Each number is 128 + 32 x the weight over its row's rms, rounded and kept within 0 to 255. Layers, rows and columns count from 0. Numbers have three digits each. The size before them is the row's rms in percent of the matrix's.

# down: layer 10 MLP down (transposed), 512x128, rms 0.277, rows 63-115, columns 0-127
# up: layer 10 MLP up, 512x128, rms 0.254, rows 64-115, columns 0-127
down63 103:108145131153118169119142090070101118107093163141185139050120117188098158132118078108160139129140082155103148115160140159095147201165136120106132119152125176076169129126145138079130159189100130107101121194122148183092135184132122152080108102134178109080133089178081113131121123126099101165093141123143089167101173134175140145149187142121109143092112101124107089065140118179117042127071
up64 090:127122156106137127111177143102154093148084119132196129140093118112077198143150101146123067155153073124088110146139155149154057096154073103139061085112108144113169116126176115091098151104199126053168099127108124085076113125113110117169089060159097088112131128125107082137140109123123081118092158186103181123154114140099091164115063109136141158106144122143067081168153148140166154117158
down64 092:099152140122128133141159165105117049116135051105099139103066127104133126110137112079179100080116188129087142110146154112049151229127128170153129092104115075082158165178105156164121124137144175095108107162159121153164118125168134128065144141130099118107146187123118173129105111171122123126184181086069156148098162131119178141073137158139144123113074184112172151118144151119130099135116
up65 100:139118108145165137125130136157087120101143110125152133121139053153158141136153144117157144132166198123103126154096131156157158138146147085150200099111141095064166129098120127182132118131109099141062159106152127075096159150168088149165152079147116094101151115155124124140144151203119092132070131150167113109108078153106131190037130126098067074205183123140134135157089170138067170090142
down65 097:120146085160121158124113137105109125101128134057125137163134163132095172084140124170109176171112093162161142089177116205210154133131126135112112097130141169084125123181130095150140105157114142122135102112110174126154101220235166060111113102088160154128136128118108106095124172125096117129076103107167116125185165085152151085181111131170164127097158102080126147131166137110167164155150
up66 100:136149127220090080108135115114186170078159122065087137143055080128094108155101139096103125115133172075113082149089129156115077143072124155137081153109134094112075111114114134086170127105132132135122126130111161110148153085141118131186160154130148126084108098161116142078090152119140105132209125171137185123162206083118099147092184163099117107139183120132094079162108108148155143146098
down66 103:166144085109117148190117124200179154132126150125199126096115103071105174157132158190134099133175109123186098121132121152140121153080172121059094105126123146122148104115137134094139153120136143151161143183099186133149108118176104150110146084070120032152109112117108095138150095142137179109118118073125173125163200131124157115192117060146126144122144140159130122208143149126086093114090
up67 109:117098099108092134126201109186152143143121140136061195120125118108118103117167063136079135044115114145126117113160141123153130187045146090122163111162115125187144128136139117074084183159188119078096140235094173141076140106144138153140117117126113101157153140131109147165103157142104124123115121152142157094158224164125120137116127136117117161128146114192147120133080153164158104144131
down67 111:085116110132185063104161113078084110104149140125130088073125087160182131168146088153051075181144136122140169150167096180099157105105158150119177189159082143092124097037129053180138154189120124124123113125154083111127130143207130154089148135103090103129139152162078100111126131142156129113116165101123149155157148120124084138135135146140093133111092135102117145048109152142133084130121
up68 101:111144127199095099103153114084129147108139105066135091113165161132168090162143096155105212120155090130115098145113182086108116075094141175139083188161071181120142118112230148147066114102141147121135079143148150119144164086108173142101182109177145150103109136089103106169154090146129150120112149103125154094163154126111146178069153148136134097132105160101089139062138113079147152163138
down68 099:143139132093113181127112107111100118169122088153140146117166113125130179130166178133180104054093137179103114144116116159180152151146137135105145155119192171156144159059083134171051115120107125178092091151138101101164157164137123101111110171169158140107107044125098112104135157103096116174126119148056091149070077133133141045151098123111117127159136177155178158176128098175155135102129
up69 099:164127065183139147101122093096101175118149173078197115127139103138136194137153115101130142125079093063070130145154089134118132081143098101139129118129129167143154173199103093129160071144168120181120144136126182105099159093130109172166099052084114137134152144166104097103146128130099142102169146125063128090186086099109117105162074158131170112119164091159145186135118102189118157130114
down69 090:056177107156160054152149157130160110070126155090128106158121058116185130140174117106130124139092151136200121061145107150143123151099144134121122108103124102165124119095180164137112182169148117135129086208128120132118149093127090173109153168152126144141057172126159113152123165136130119143165098157158180110097119111142135058055140061112174125151116162145137105149151153200126150168100
up70 100:117067079130109141141132100144114148168076121141098141123112109100111078126150121173155173128104144048161146135134093114087162154124133154112148075110181193153156142166152097136123124101094157131128149118125162177154118124152139147151122157110105065195131071171133211105161167101164095071108122172102151088124101083101164153103154079142145157129163162183119168084101225095156126121120
down70 101:151160116151127099086158124131129093104115070135100126118155133135115104101137124104155156104049148122100101060136188110099167175178093129155075124123134152099151133080137119074114148116172098149141165132090154119179115152152096123082151205093119118119171108150100207148132133148128166125108165119179134121140167139146112114139168140222128125117136098138200059178166067128114177072154
up71 099:147133173154097112103092138112075101116112177089111182124128148150177143135147164177163159151152047119105088125171078059179108137131139153159080049133128109123142160076074145160179172102105197150135121084134142137130129146094174079091104084112131109099123148138148130166135209124170060127154125070137109119116136147154167100075155162106179150165093104127152130115100122121138160142134
down71 099:152092158138168085105094099190124071120152164137092144146136116064125080121162117150167133146090122075137153193124072086120109076111108102160127128108128163116135103118149158158096145099123178094166091094145156154130102085159097097116153126124062219127211148117075124141108073124104159097108100152150158136114162087157065158147100123163145141084173139159163159100105177096166142140098
up72 102:146135125181153125108114136100106066121105128180126161123166152196125090128196081112131155124106131077119109123164142041136140154111073113120089095152171134124131132152208145129152163137130094127136104113122132148197117129109178168108123115065120137119166137059118166103128147061144162156066135116135102096170174108142084079115142145148083084124118069164150157145216160099134119092106
down72 108:121185123090159128146066041095078148140144171138128089056096162060128160144162098154106087176096129091111147129130118141092109225167115128173107141178157119125099137129146145136137124168138120117118148220172170139207093142134118121114164139120138147131076126130107157131099138130086170102103092179181146118120090105159136157148155112089135129083160105099062128142120150134086168140145
up73 099:136129107058102160116135163157164125164126117108070136124147126155121097151110101154137103129101132134158155160133089096107138105142143101173163114119093138090099138115098148140147167101098163115204122141120081092119080131126127124142070132154152151131206051113181129075109122152015097134181082153069136089138063160129140140157120128154087191136089084142107144159088123162182152181126
down73 091:107097154157148158158134095066128161143175096154184128136115137126147114124129083140158107077057159089153129115154051150143166059089070140126089089115078164101128082099132144147148159125128109111077184165073129140073162114125126162111220126121163118155142155142099143111134064098150095135106129160118158092135117066139165137121108100072147168102131117171107055073137142142147158112153
up74 098:094109135106155154181118162128148142106095134164147162105059104122090116165107130159200112128154139120168148066079111124058171139203127105119131116166153120100111129122145147120183129119156177109167101146133132133138157137147154140111071151054134150137114203097121084164157102100136143172127109169084127169086096165113151153142199101096117168061166153141147100071096189123106125157184
down74 097:135148102123130188117177175144133123160072145147135110148138113086124084124150160155115107115112179170098145180194161135097148070095112162154207154102104165111111165134092076120139147141104067167114139191124056120137156091119107061112149168162122123090185111184140138164072141089069122205105122146079091129122129128131096164141131154143114104119135091100139068157138138139156123188145
up75 100:114115179069123080151131121087088114154117112191161110153149151139201150064122169193132154090108169107187099069148124191171074122113133143170106143094080117141174122159145129138165125090184149147117115138126189132106115131174137246118162080147124125153122141104160102112137095124130156116088174114102110120121067116112192128129128130116115121160153144154161110189157135114136162090147
down75 108:067000148094093124126071170176112132123151109176169103144144166128113115129161123087107126100143164127146110117114062129130108097102143131134106138178112112120138092176082156135178132135149141169118149108132165141125135157160103238153187089155156131184167160109103087121107137162110144105196112125101183146081098140092183113180109152141164121093119132105143133121131165138116178104130
up76 093:170139090111129134089130103164124156171063123123092144162119133105143078150069113095149138126177098110122150080119158159132162110100169168089140145121133155164182064164114165100113126132157203118149130073038139106140142118087169133148158143117172189091178143156129140147133146207141130141170099110149136109117161107069114160108116169096155125083088068170116121151165085100197146108148
down76 099:118166133139053106131164075149075067088150134134104118172122072144138100134148097129158138070059101095146112178083153179147100148110141104182110112184133145133101139123100099189076097091108117087117182064123140083197156104148160115094134089128073138142164124111090174124126123085128080135082137122125116106107157102159121103127137115157166112110145092044092126134194141144162117131090
up77 104:050137133122105105200127129189091143186102097132123114114223089162056114173121096112138130164129133088105097092178161123084095159091117100159120139172140143128130134117115127167148161108171118119194111127144143130084156104137074100162134106044111186102084108117112129093114156150088157077165126083156123100109117049099120162107158079100153143145148119168104140101122151121087108099110
down77 108:156101128160148114143118108104163125118162115135138168177188070080097135074151131172087109122219127207180066122065126134173078140125121126104107132194137123096177099120101110161119127117148077157118134139105115162099159167159115081168120152158100134087151151126133155110102146056060124130113189140145085143107124154140178157113141156143169111124126099109091217161105088128153107139132
up78 103:125102137179161094135127113133157126152120169088178088149038148091158125101168094197139104089101150131075110170157105102126123144094140136086081141132111147119169120173129176121178130122095091133128190141101125152143089123082176090084078147048115137068126080078114176154122131171112104130132115148097010101119134139141142133130119119156161153104155070098113154138087141124120155160133
down78 108:137075095124110177202081089182089116170166096132136091114114096093124136128104167089130048093169169130178107121127123159166177173165085164142134135102080122106161096161113165128219099119084152116119106123095147127113118174122184128118187096128134129143095094122125158110152115122113114152107149197074169172115113146072106108145130110157191107094103065113108087135079149160124115116133
up79 107:108127114162106138212126113141119164109193149100156142113151136114140132104110131083139136148128150095145194098137151106084183148219142175111157109099201148124126170140097160122151167120094107109114106204152139108148133140115127076199172178097209144155099178129112124169142140128137171121188129112146132151111172113135136133129111137123150075167139044197130123162150162167153127106160
down79 105:128155097155084050101106100126078143120136092149142120178155126104130093138141137097136115168127191135154120066155176188156114206067138152110127084088087091176088129097125126159110111125050117111122139113104143164134134156119136167104124105105099103107104050128147108081169118109138132144132098184130067129106036126099096130158110166114106126166075202120104141132106084136130119163086
up80 100:138160159131155090116169096099213122066142096128142127059188137167133111115151163149053143151119118132124107126147141180170146143141117160110082125109118110102137155050113142204166109127087090106129104106092109153120182157168141121169138098140144097128127103141136130084127110099111104054098117170074119019113052133108097158137069122136134124102119118131136161145190127099113148126097
down80 101:125189091102103146110058125182099115191109148173148159104074131142124118144139184083145129183177106091100174150078191106135127199138149108089126105089113195106089136115166129092102108157134171145095187109153124145170143149124082118202194124154145109133128114095135111186129130122135135130088106098072066135117136074162108105123141121132093148176132205148161123134106117135160155112125
up81 105:131105160137126146151153067133183098136135133122119215123149166108115111078055091137137162109153176150098144128091124145117123191145124138084114207097156119102134154157119096088161149074095117098165151075221100112115135124148066088127114140158152072163110079107070105161138134183146154117112117158095097089132129121191161199106126166094142135092136146133138169149126078107146133116168
down81 096:110163148133128091115130185106130127107079123145076145154075130147109089153171137137133130137109148109142132156146089140130181040140161111150178161160103182179091032080166127075124142161137098100127115118118129077129102098125112156160151150125111144135151140071161092107118119155120118112151064123144090090100082104060097088062065097134177106152136155086157122142125194141132161192104
up82 109:110160178105084107137116145183105143209136103117134154146169135135138120123152086094124130081126083117115152107137107138176145123157148185095146141110150152166096195080136093173182142145127112114170101136119058131121129105148119149110140178095132121127137117156154162153135158165128161135137180110110117147096049113155076166080138155093165101231073131141090139167071157185137129197166
down82 114:104202085184130186103056108194161132132097113140112165088128150086127119156131114133065155112109129114125129080192134084108120203162130143093092073119117117102133083121118151094115136136230108157096157183153079141115149107131138136150114129129113111112105096085114098121126151135132122122155138122129109138087191065189064165122131162143136132159137147187148116133200171082110108107134
up83 096:116151122111157126119134121108164110152111133099069118084151134162122128202112146112127106140131092145166105159137109122142149128167217175110041103106173144113180139068082130043159150108177104150114076081110109135118140155142141121154082190145125143171162163128127158100169109077146085133148146150071131099103111133110137107128179173082108157180113061186120148183141140103120124121068
down83 095:153066165099116121053107110109131152158100098133134131101173090136063087108158175112182153176129148124178148100128162107131107075153138087177236145090098157198152085113130081094150111196061105119105192142145094181137169121120096147132157123127146162089174117124131144127156095138115120067114124143106150119153160160162102176170106096154148142145127131114140091100134125132133175147093
up84 093:114106159163072134157138103139110117123134115084170144113115179123185089124109080078113126109089084153159158126124159140155160094116101140095175131129087152206174123176074129108104145145132151093180137177171177121172090080115124106141154156138188112139137080152129152110092046114123091099130081054159100110098129117157158180145154126094176167137146146152191115075100120127120152056126
down84 093:037120120113128145101086174140118108144098142148143133139072143120083135114177119133119169127123144142121133167155169130087116091111144168155082134206169186106061142215100169098132114157142120183117059111128140158161136158106118118106133089123154143114119068132133174186186148150113111221127176156150181160115148148142115113168122130125118117063112165116179118144145153153164093141167
up85 101:078186117119121134132094097122149157154183101177108114118083066127106123140159131097103106095175135118102177128156145135116138101133053181147109066115181165113112056055107130109172063083072157114186134156135129092123110056127093109115124077128147136146150107137158123133127124107116171107140127139105172132104134145110139130096159136133118179125154088220195123108150128103092136165061
down85 098:102097138125153143119131155121145133164099197126175120190102093172123114152176115133128093121181078175095123147143123150113104152152063066061102153159214111123097145083155195131157108116122141131091091082099106132122109104112077133106080082156171097093076144172123118130189124183128116103127103089167074117121182163103118088142133150125164133181100130162102116175158121120162168097093
up86 102:120132138140119154174129109139180077133157089142104149151135138082063186136177140117206153185136101150145208101105109131137157137041095158127169148130150152098101119204093132114144100121116180128140162112136133139107181093092126130246110081090147184144073117099085130104116104164148112114156111152147135123145164143093095148096121092124093130116089161118086099095160136163144137164141
down86 111:089102166156161121122166125133147174108128142146085093070115129119079114078169196149134141167108129196100095187113085113196107119100148109134143134127134146091111106138126165142124133122152144187008115138209111152104134153109158140130095105167142180151176160156142156064094095135145121080146067160098138155125151123090170166139154143086146112108127127110072123147195115154139090117138
up87 101:108118158121110140082162175088125141098094133154168140093144168086071171178138113101078103130134128092123164165118107128086144161133194118092161060116117139129137121188122162099116143142147182173068141138160132116095173113146104108078053162127200155090126109109174154152093098086075144139090149133070099129081152099128081191135101086100110191151150086129181123124117166117121130130091
down87 103:124108129140130137123105117190146203152131049145127176136128158103123111135109170133073107116129138122103098065101207149194118166117101122124115158163143108153116123147113119101093168120091175135122086152053167092190137097093178139099111106084148123103182174175124133088174119105115131119100103147104122151115147078109195140109194178098082116185170171165105151114105126176113113158107
up88 101:101087092164143169194112120155166115091135112130118160156131164175090117130059096176144115131117099092096110120048127120117134077110120119138136140096108118158120087108195185149123084081146092185133138156166106140124099071130109142131074095124137120130150146157096093135226167148145157119149141110105113146143079124158128149085148195068129125091157165069093158186113161091133169148175
down88 101:142126154149117139149117108119090191151137124112118129113136098163099124131168154124162159130119097170112164167165060158102134115152130130090153124191131152154180110184158157168153164135072125102124155094186094172109119167110159111237097135120143143125144128057180101099110140086136182123078099176079162163213114154117070155114088132126167153168100084095128094130122141179134127098099
up89 096:135099152113134102116174135140135125156166143145145197095131106171156108104102101122123105159109118150067087160208139081116060152114139114166126118104150065095107202139058153101157128120082128153135160165100150135163079078144156051135098117161112137160119161169124184158114130147080183134128070107129145112158150172119146039098162093134110174162096144126109141154140090096139156178134
down89 100:115180165125116108141091125079128143131062156136118082193095100128110078147107135101124104156109141122139092075154084087077167214122128175183146147130130087126147147111176129148118079130127110103132159136162109098181122132127125124132138190125115127148149041147061140154109176163094126120073098163110097066146118131104081127160125082158090171140143189143151137134048090145143083155101
up90 106:140149165134121165114159131160130093122121143131110137127113128090153150121108096103116084143098117137105131174108120137133090122137062153133157182160071137113129154146124119071046083097152073169116140140133155067095116114107139153144073100152047082082148087146083117035153128108097113101165113161072168134142076111116141096102183126135170151108117105148162180152059057100150174101156
down90 086:094196112153157115156144154102132183112149095142129216089102134158109137145126090185138147130120126124115105128146076134127143224127142148127094093097189161220142184146170207104151182116064143092151126169138136124141144110144189157164102119140116166136139139100169094174104133175171105140134153102120124111141106168149107129092114102110078144134158141103069063135099176094129125130104
up91 100:101159179153153198096107159113110147090159178127092152115164152125127099162083113148158088124151196047151126125050173145125166172084141117144057072092158165105094124150123142105159129133084114175099114101126167101106151121143215153116126170117124121154109173072125102153150107114122113062082123175165117127144156070125134146168101093130156095163139146160153142168129174126123104129080
down91 116:105140168160122114183113164105107098099154163129110122115156126119142105079129126106161201096110112095129116168096122140126166155170081129148074046086143146099180131120044134118096070125155089130076123072157126129107153134089088133115095147203053128050121115156146105130106154147159087181159086189098147126108082101111165144154146122124123133177099098149132150111150078109163156141169
up92 105:127146114106140091188183188065123096196154061190145129148152152105116170203193099144077142153140161136105104114149149168140130141057082135112148148090144088114097129120109130153118099107116085074070157160126077124142118097120118118174110167157129089111171137105171119143158139088106170171123153136148131124129102164151157197090171116122106149095143156136116137133185164072108161118073
down92 094:125112103117145068100163079128094111140116119130138161134162159157095158105106093155156114156098110150154092092171164144101121060212109113192124099074148111145092140094112140138101145199207146140117154133164143163125132157127078106151109083116088134130066081094141143163144127151117119183103173054153132085127151105198184127109097082145107142111111103088075158113120164130186174123152
up93 109:162091140065150117075181163147116143081146070084084141109128186122160093124060153126105149227119152130103126123135082108180128152083098136094144143133111155114148127080119158127113083137157170154141101114168098109147118146104143050149150067113158180145151130117204071167148146124157114115131138132159154145133158118132195205107128138098089113097122146144122179127172081136098107153164
down93 109:110092131100064132142159020158153070102160139146135161173195113174146138127142189159145125161137122139172123114134145129086127065152158130106162126068185115167104138152105173118147162094139108120098102100086113143164158125138130109131102134153154166118093142135133116229089074108112124131133124102066159123082128130175137147150094168139116133157169095109108107100119210135182129098183
up94 100:091140152137150145119163142129147128041098078211163096096139195168196127161171113120035113163141111124109087148081138138126118140129093155145140186166148114126092127113121091095093138119166176113194128170130162146147125080088081142165131145178123131066123109103096105090161102119211112091101160130137170139098142112107100171139092105103117149100117091186107165119115097111147116146101
down94 090:093135175134188141130126189108116166127171076175080200123111109017072152103084177123184115089084100145118131145134118069205099121135110154095149118086120120134162123116126138168113136105172133148143135146131150105099132140147132113185133168159081148145113068131141098060159138174197125129122128135102079141137104128166160101118114129118126084187122170139168182108100144140139167150130
up95 101:120150127161180106161207125101163100133119156046151102140113089115206098198124133095104156149136103159104112153169110136095163079155134126131150146104180136135152143144156122116127126134132144175144087119133103167150175100105122142213123087098142210104112107142164130173080100123104114125135157127130167123128112112063181147204153079124109128148150095088097117049117099116115143142056
down95 111:123170158106161082131096168142187094121160115152117132125154128100145098160150102108122106181126126125133078102122070087131159166155151184169155168149129163061193105109109050175095141109116118108158132134204131144153078198137169158191134087118142138142082116152086117154096080086137105130114161128122129157067106175059160080085087166136142072107120133138152164101104139152128101129112
up96 106:146173140109047082161103124124141163075172102055165175090112133094095091154154126142131119071072091121149137127116174092159144148106119158090137100078120100127191124123106134225126101080112133172148124183122099128123063136130146086131148134120147093097134057121155105149108136171171132150126159142176144123122105143191173131173140144123140108157164183109178086162148093187130142120131
down96 122:173167169106114147140134133136154221070099149119146137193123144104124084142197131236076167095124138100083078165069073091146117113137165165098067134079146098119130106097063126167167159129164130117127112107101144104076130167151129129133112080150105147142119092123125169155122153134097126133114152125152117114176179170155152129159185119115100123081107147159137178151188115138109118140142
up97 094:126110144143127059150189123044163180130139106170112133160115174140135123173077101093109148151175127116187182164127136174130132083097133124187179175133141102147168130153104150110138177115109138089143117177147056156141169107087108113109180121113101105154158151183167130140117113123126189134134091119115144153192089134155112149170125176115180196143088113134098095132179117138107194098122
down97 095:140158086077118180125134160071113133103115128098126119139176156126132148122170218137108165122173132087136090091123130142082084114196121161109089028131189130113150065111157140130154090144115124123121141138081158103095104154143136112129154135080140129148154118069110174129120138106094119100120150131093112116147098155106138141149095100175109071076187005136134169147146167100135145106105
up98 102:137143182147111134107143141125151124092111176168121116095105086116167126180115151129145121066191107108151139111152061090079146122138177122217119148133140138129089113171116142117158136116055134134112118069143157114139138140118109177160144087128147146110119098073190157144092190163088127186122068145078101083138100129071090132089144145119160205111151124143116143197132160063100111151091
down98 111:166155069194133150178165125118130106095081139087159154105109128138085118093165083118139127122125158136122145147139149111147074063127073154172050177150174179139157085106137119146116142150117153132102103135148112094138149131192125098132092125119119115121114064126101096124148133151127130156108182139081078142105166186186173167062150112107127119138094115110161093146216087189114107067149
up99 103:157169043158143113121114159104121141177187145098159160122095174178137077076141130133145148139145159147137122080100131160146098067115115147154116130168151150187144169122157104109162120148175149092137115129185103119114139179113138128118104108061104158137082146133094067110154124120074140175116120073112058091141081116146109103103158143082079167091115133157106150100072171155159172111207
down99 108:084117117080135198098138097131100089108146124168156115096145140187149151075176146093092069181053143161120129128153150115136125150137181142113165166174141121102116163151156095161062126074116160117165114074068096150055087123143152135088086088091098109121122132107143161076130108120079105162163148173133145177101174133144150124099157151157125140122155120102133139083196190111129129146175
up100 097:120155102144117076184176102101107174119117158157156114126106124138071133165118163173104135122125137051109086161091156134195182091175205105106137156183114096121152141120118114045093086090138112134125127143099159143138149092118111113169097191130064097097127146119194093118157144105159077134065075076151156080171108101092111142161136152112113125108136154111109086142094143076097120132131
down100 085:119088102150111179088087071116135118174149132065129108094155096111192117144112132121148172148174108134079112137165122084064102056144102136112122143083114150092155118124089151172157125109122017163117110092139140185132118165150168125170131197125139102126132052140087109178132116112138124129158161113178128146122141151078141116090080102116180125141072148177143105130196168147131140130151
up101 099:078091120141123118087172074113120082081192119148137183146162116120131190136133151131074067140166147118188135170118155110151158085110124091108125110159104192096096131189111170119182099121078085123155084175107156101106111097128114098106184113133158093143189116103112157133147158161129187140212179099100168117134152080115132132138153095158126164093155128132111154075132093096091165149119
down101 084:126108166055142153087174175134088181111136126145189134141158094133095130108140068128133162106122088139129099087130098128132103037097142127133148104101150153101190123012182128151100068044139160123151122072124074136106170124162151132175117075133091190111114112116157094152137123099107103145130122178162092132176108095141061109127140139125147115090139138112117088149122145135151135104134
up102 100:133109097145155160119157135112132131113084148197147124130085216164167139099108159119144120106131106152140096139142118099104082212167161119124182153169024110105131169138121076147137152128129126108126172093108184100124115159104156139080085093161099099086132119110141109102177079118149154076132144121129146123190082180117133126105099166131131125133140060183104083148123050090089156116156
down102 086:131150140110102081087081109133121091114115123138106179084164108096068151088148146124104155193084120099168108150140115117168204170174133175083110082112119106161142174113199121115126145141095167135096116126134150054126113118141108111115133078092119139177187096142151125157152129195174215102150151107094154142205092112114193119143167174103110150121126126096118116083138186106134127142144
up103 094:110138185090122156105148085087150129163185109124156139114115104102109157180055123146127113093081101103080171100140153071110131118186180093098137114116084180145039099098143156173168136126125069116105154169109128073167057170124136101103133068161092155124145120123156139181103135135115142085106150191111092114150133103142148109149156175099082097162128092099114115133150126117167173167166
down103 095:117140134151151126074093153148156116081113122130103180154120151096198123128111054092148104080145158140135111121138075114154096135094154085134096186143133089152153095198155081147119185086107153080155050118164098180125171134073095090090126124165169147093089123145079142125142089107117128166135127103172089082110137134134128040123131119117127194104139160150141130164091087184116122098165
up104 094:105137168143129112160109103057103148190167078134136139154073139120134115171149165100060165146100139044215131176118111155123101181114129152114133126149118152063083065161178109108122170156115097130067168167125083111047085140113124159146133098121112172131103158126083161159115146102120111102154161083169130101137114096121185116080156095134150124149102111132135108135090120164093150168119
down104 096:143098082075164180113116174086148161167113113089062118094105172175127102149142149173132193111156125131042189131133126155141094110164186125137161165148118137111152067147144132127055080139120110148110149134120124073142143144154082156180140085169173124103134079149149112116110081163116079137204099169143168090132108140163137134077117154170079163141124123132072117136123096155101141093145
up105 093:150134172120084129175112176112124105140185115132139125182088141140173152125119118147138140148113131182119139098094095166085119124133122085059174124070141088174150174087184142090151146124138150184159082069146164151128088138125095139179162113130122149116170098144120141113046105136173161146118084139179123157160091135110131094070051111206103119140176098136138118095064166093113106099132
down105 086:149158117138095122119127109149165170088104092149106175140146091133150136096122187106068105108109181097123117142133153119160105004109149150147158161113116167136147161173103140130145104183169099088138205101106109086141121054163137152085092120146147143077092202143129154156122140097134125152131092078157166088102156132096128138142090158187110109082185125162122092078158110123080155141131
up106 096:104109116165168060128176114134036148135109219136126074129169164132121121151194111130126074098086113122081092077094116165158129131141108109095138158135151104115149126142114100087066133114084085124095104154055089104101088137143114138141139097123149136140178143110107137083113080142096132074180144093112153123169138146133140134127099136126135116140153175146071086152120131087161168022130
down106 096:148076134106150152153150152119136140125157106109137102176145103145123054068099145122143128182162169120146131136112180122133173176148135096111157105158137127124126134161152152151174113112168137142130101125163096157092058078129130099125081122133085162176101133148165150169119086146149072190115080192141130205071150098102125122130202159122111087191170079145085188148182171091140148118106
up107 106:150149158149083158179093126183143137149185125093167145066085094144136168101148123084171140133186165097129130146137099141079141054149172129082141117132109140115126167078117200074147117114132161125144137185119171134133192153148122125158115097143109079181065152152155098195120140189173151147143123093106100145152170117175108163069073114093114157129109129146107131136169113169160159087131
down107 105:112134150148121132116118086136115107111117119114119088179103154114161160164119120101163188099123177156162125124183097125117108163094103087107084126120179125097062117135091120152160051129187157177127118102101143159172139094114152104085167096096167142100108176208140134108130066111064148174102124187171165105090110122132116146108121157097128133172167118104160142186084102061100095173073
up108 100:176130137171109106142157131151133124107102096164126159109108115151164154149142070083041151151059111147116140141063058154159148115092091134162097173137103110134134110100159137170113157123142103155160117065076188129068178163106118093180126138121117100165130075122110116145129154110093179109197104154126117140074100162100084160088210137171121090140111145111171107118147107124125114084078
down108 091:080165127136120102160124141096111042116114179151123164142144106159118118153113109137181070128081115144112139123113126124104217167179137131139170160095160127162121171136076173146169121121126103120153115103192153150113127144103116109140121099127105093093072185085115118072093074169155152113105150153167143148104122145175118109162110069039097128093144101138111113134091234087136143149108
up109 090:157153155203138140119123103111145094099123094097103118102117147094122170155142113134177102137134095168212084114132155112105158075105131135134082057155089112126090140164095154112143188140186154129162111079113129133139139146087113138174079167125134090111155096160177132102117169157107142117121099118170125094169138103040114087120149090105088108135105202131139142160133082061148171042138
down109 090:128084099138138025080147233145144150188128116179074153132099180082137130151129127120084112168146093135201142089133142092165102043056093159108116155162107118114146069116114094128136099109116107148157119114138109140146130090099107088113079102153126091156132193124121149115077187122120097103145121156154123154121106122105098121140129207125164137084138112111133088126099089133150116132155
up110 099:078126139179154139142104124178089093153128113082114091159108119102153181143133176157108111141088101142157122132178126204151092157121148100144152163104135039156185134149086152100132124149147124093178104138187086090085125087179170098132082099102135184171111144112079154126086127165114090141095126139084094112186162128163129137137130117132076116161188135163108138045179131095107092139143
down110 101:081094113079108107138142125110104122097102101120115119129072133111151138118176119156138153095124082091175165132172070150088085056109138135118154113174112040126088102106127113112115159171101086179176080104159131121159153096146113185125155156188167061195125177144137122117115064160175107097163136075105126122085101127100132189111161136145074132099144122149093100124142093138116162067138
up111 105:051176087131156078095160087141115099059126139144138141165138123093140097115169122123098156134188166104127133098113115176105139088124100145125139156128133098213078110167153148139039192068150169097065143098066083090119126157126112089161113144136144137159117132139161122122167106146134132100079124126141155130128070162079105099151138093115133138133132200148125089119112174166135069071135
down111 114:088186101083115102148073095133132175152104131147104111167104104108141098146083095103128171132155088131178166123094122095104083136102126077139121104134109107077151140146148101084046124156163116073189163255129100147164160093132102115125129145113088156088102118109143085138151130098101146088124110174173161166148094142143082090135131134089143113111138137141157119163126075141183183113110
up112 095:078152107177099163147149114130150090083097171195117164203100196139066110143088121129100129121131148090133151061067158126116052096130184154099122149107028079125140130111184152175137186149127143138107089140117158130175088120090128086148151138124087135155132142108145123160101056109131138119157184113091139158120084088106141120112118144125091158109124148143060148140123113153136153150121
down112 094:152128116140118125113094109111099178166100089086149194146123117097163132127153129154162140063133110122156089200142080103142167161162088063134159042150200146121084117229116105091156079116127132155123156087132144155121136093133159197154072084120127126111176140121140131100118126132104078126156157109132084131161112181134138125141162156142160081097111149086147095120130138095070152086076
up113 091:146188108100143148087103172159081164047162105114177158070075161169083106107100149061120151137134150119114084173143157145093125143122120100130138103156085159148167097151180149121113153065164118165073063118090145167146163132122159137137154089093133098106131098054093176106134126100108128140130081131120139157166110064081157164093119077110086144089163079120132129140121092147076134147129
down113 096:084124139137150058116091133135111123171142169150136093176133194142143165118108046192129086137109120095117131152133113102174138107094108103113109130134106086174076149147130168125118162115151120123127126086093076134106119109089145105145157144139149177116153098139108142174117118081116117229232100159227164131160125116118175125158125114127140119183160130181175136126079177116111152144119
up114 097:133139128100166071171127104151139130145100120078139129080194067108158139139096140140125158146108152120163100092120133168134169116151156074087172140150114099161070127114176115107187139159117180177073151103098155105100153106130083139171167131138156090183194053158101074168110096151159101113090164076136149190157134141079128125100090128099130099077120135198128114146150142132129084158090
down114 101:113173113066174141130132083085126100159062167122130113070107146118137166110086149156104156174104091104128099093133135124120143055136131102138123141147189118138143136088117106109070129127122194127088077110170121099153166095155150117076120190105123103169147123130030113159141212073083126101101134109082158158089148132086164107160124116143115145099132141080156147172195156150115148140093
up115 093:099140115104232105178131178108092109135071121116145152078112152177160162196133152126136128149086131162168129136113150140115130163129202133095138077087065129131164125098109139103120134151114087114116163142117095172092131152172160141100074133154133111116168114132109111163175131141108104121106119169211174129114145104155086118062065078161079147161184087198136098115127146146155141126142
down115 100:146169149133140107097116069112126170105168120077092136110104061137134179166141120169147147092193150171101209116112136152135140184150085152077105148162146139132111133161175126131110152118112113117137072114185083153197091116140128140172093139130111220146139143087186140139113155126159102172157149145124140174140162045154090129151154150148143145115106065123064151163139156150082111097118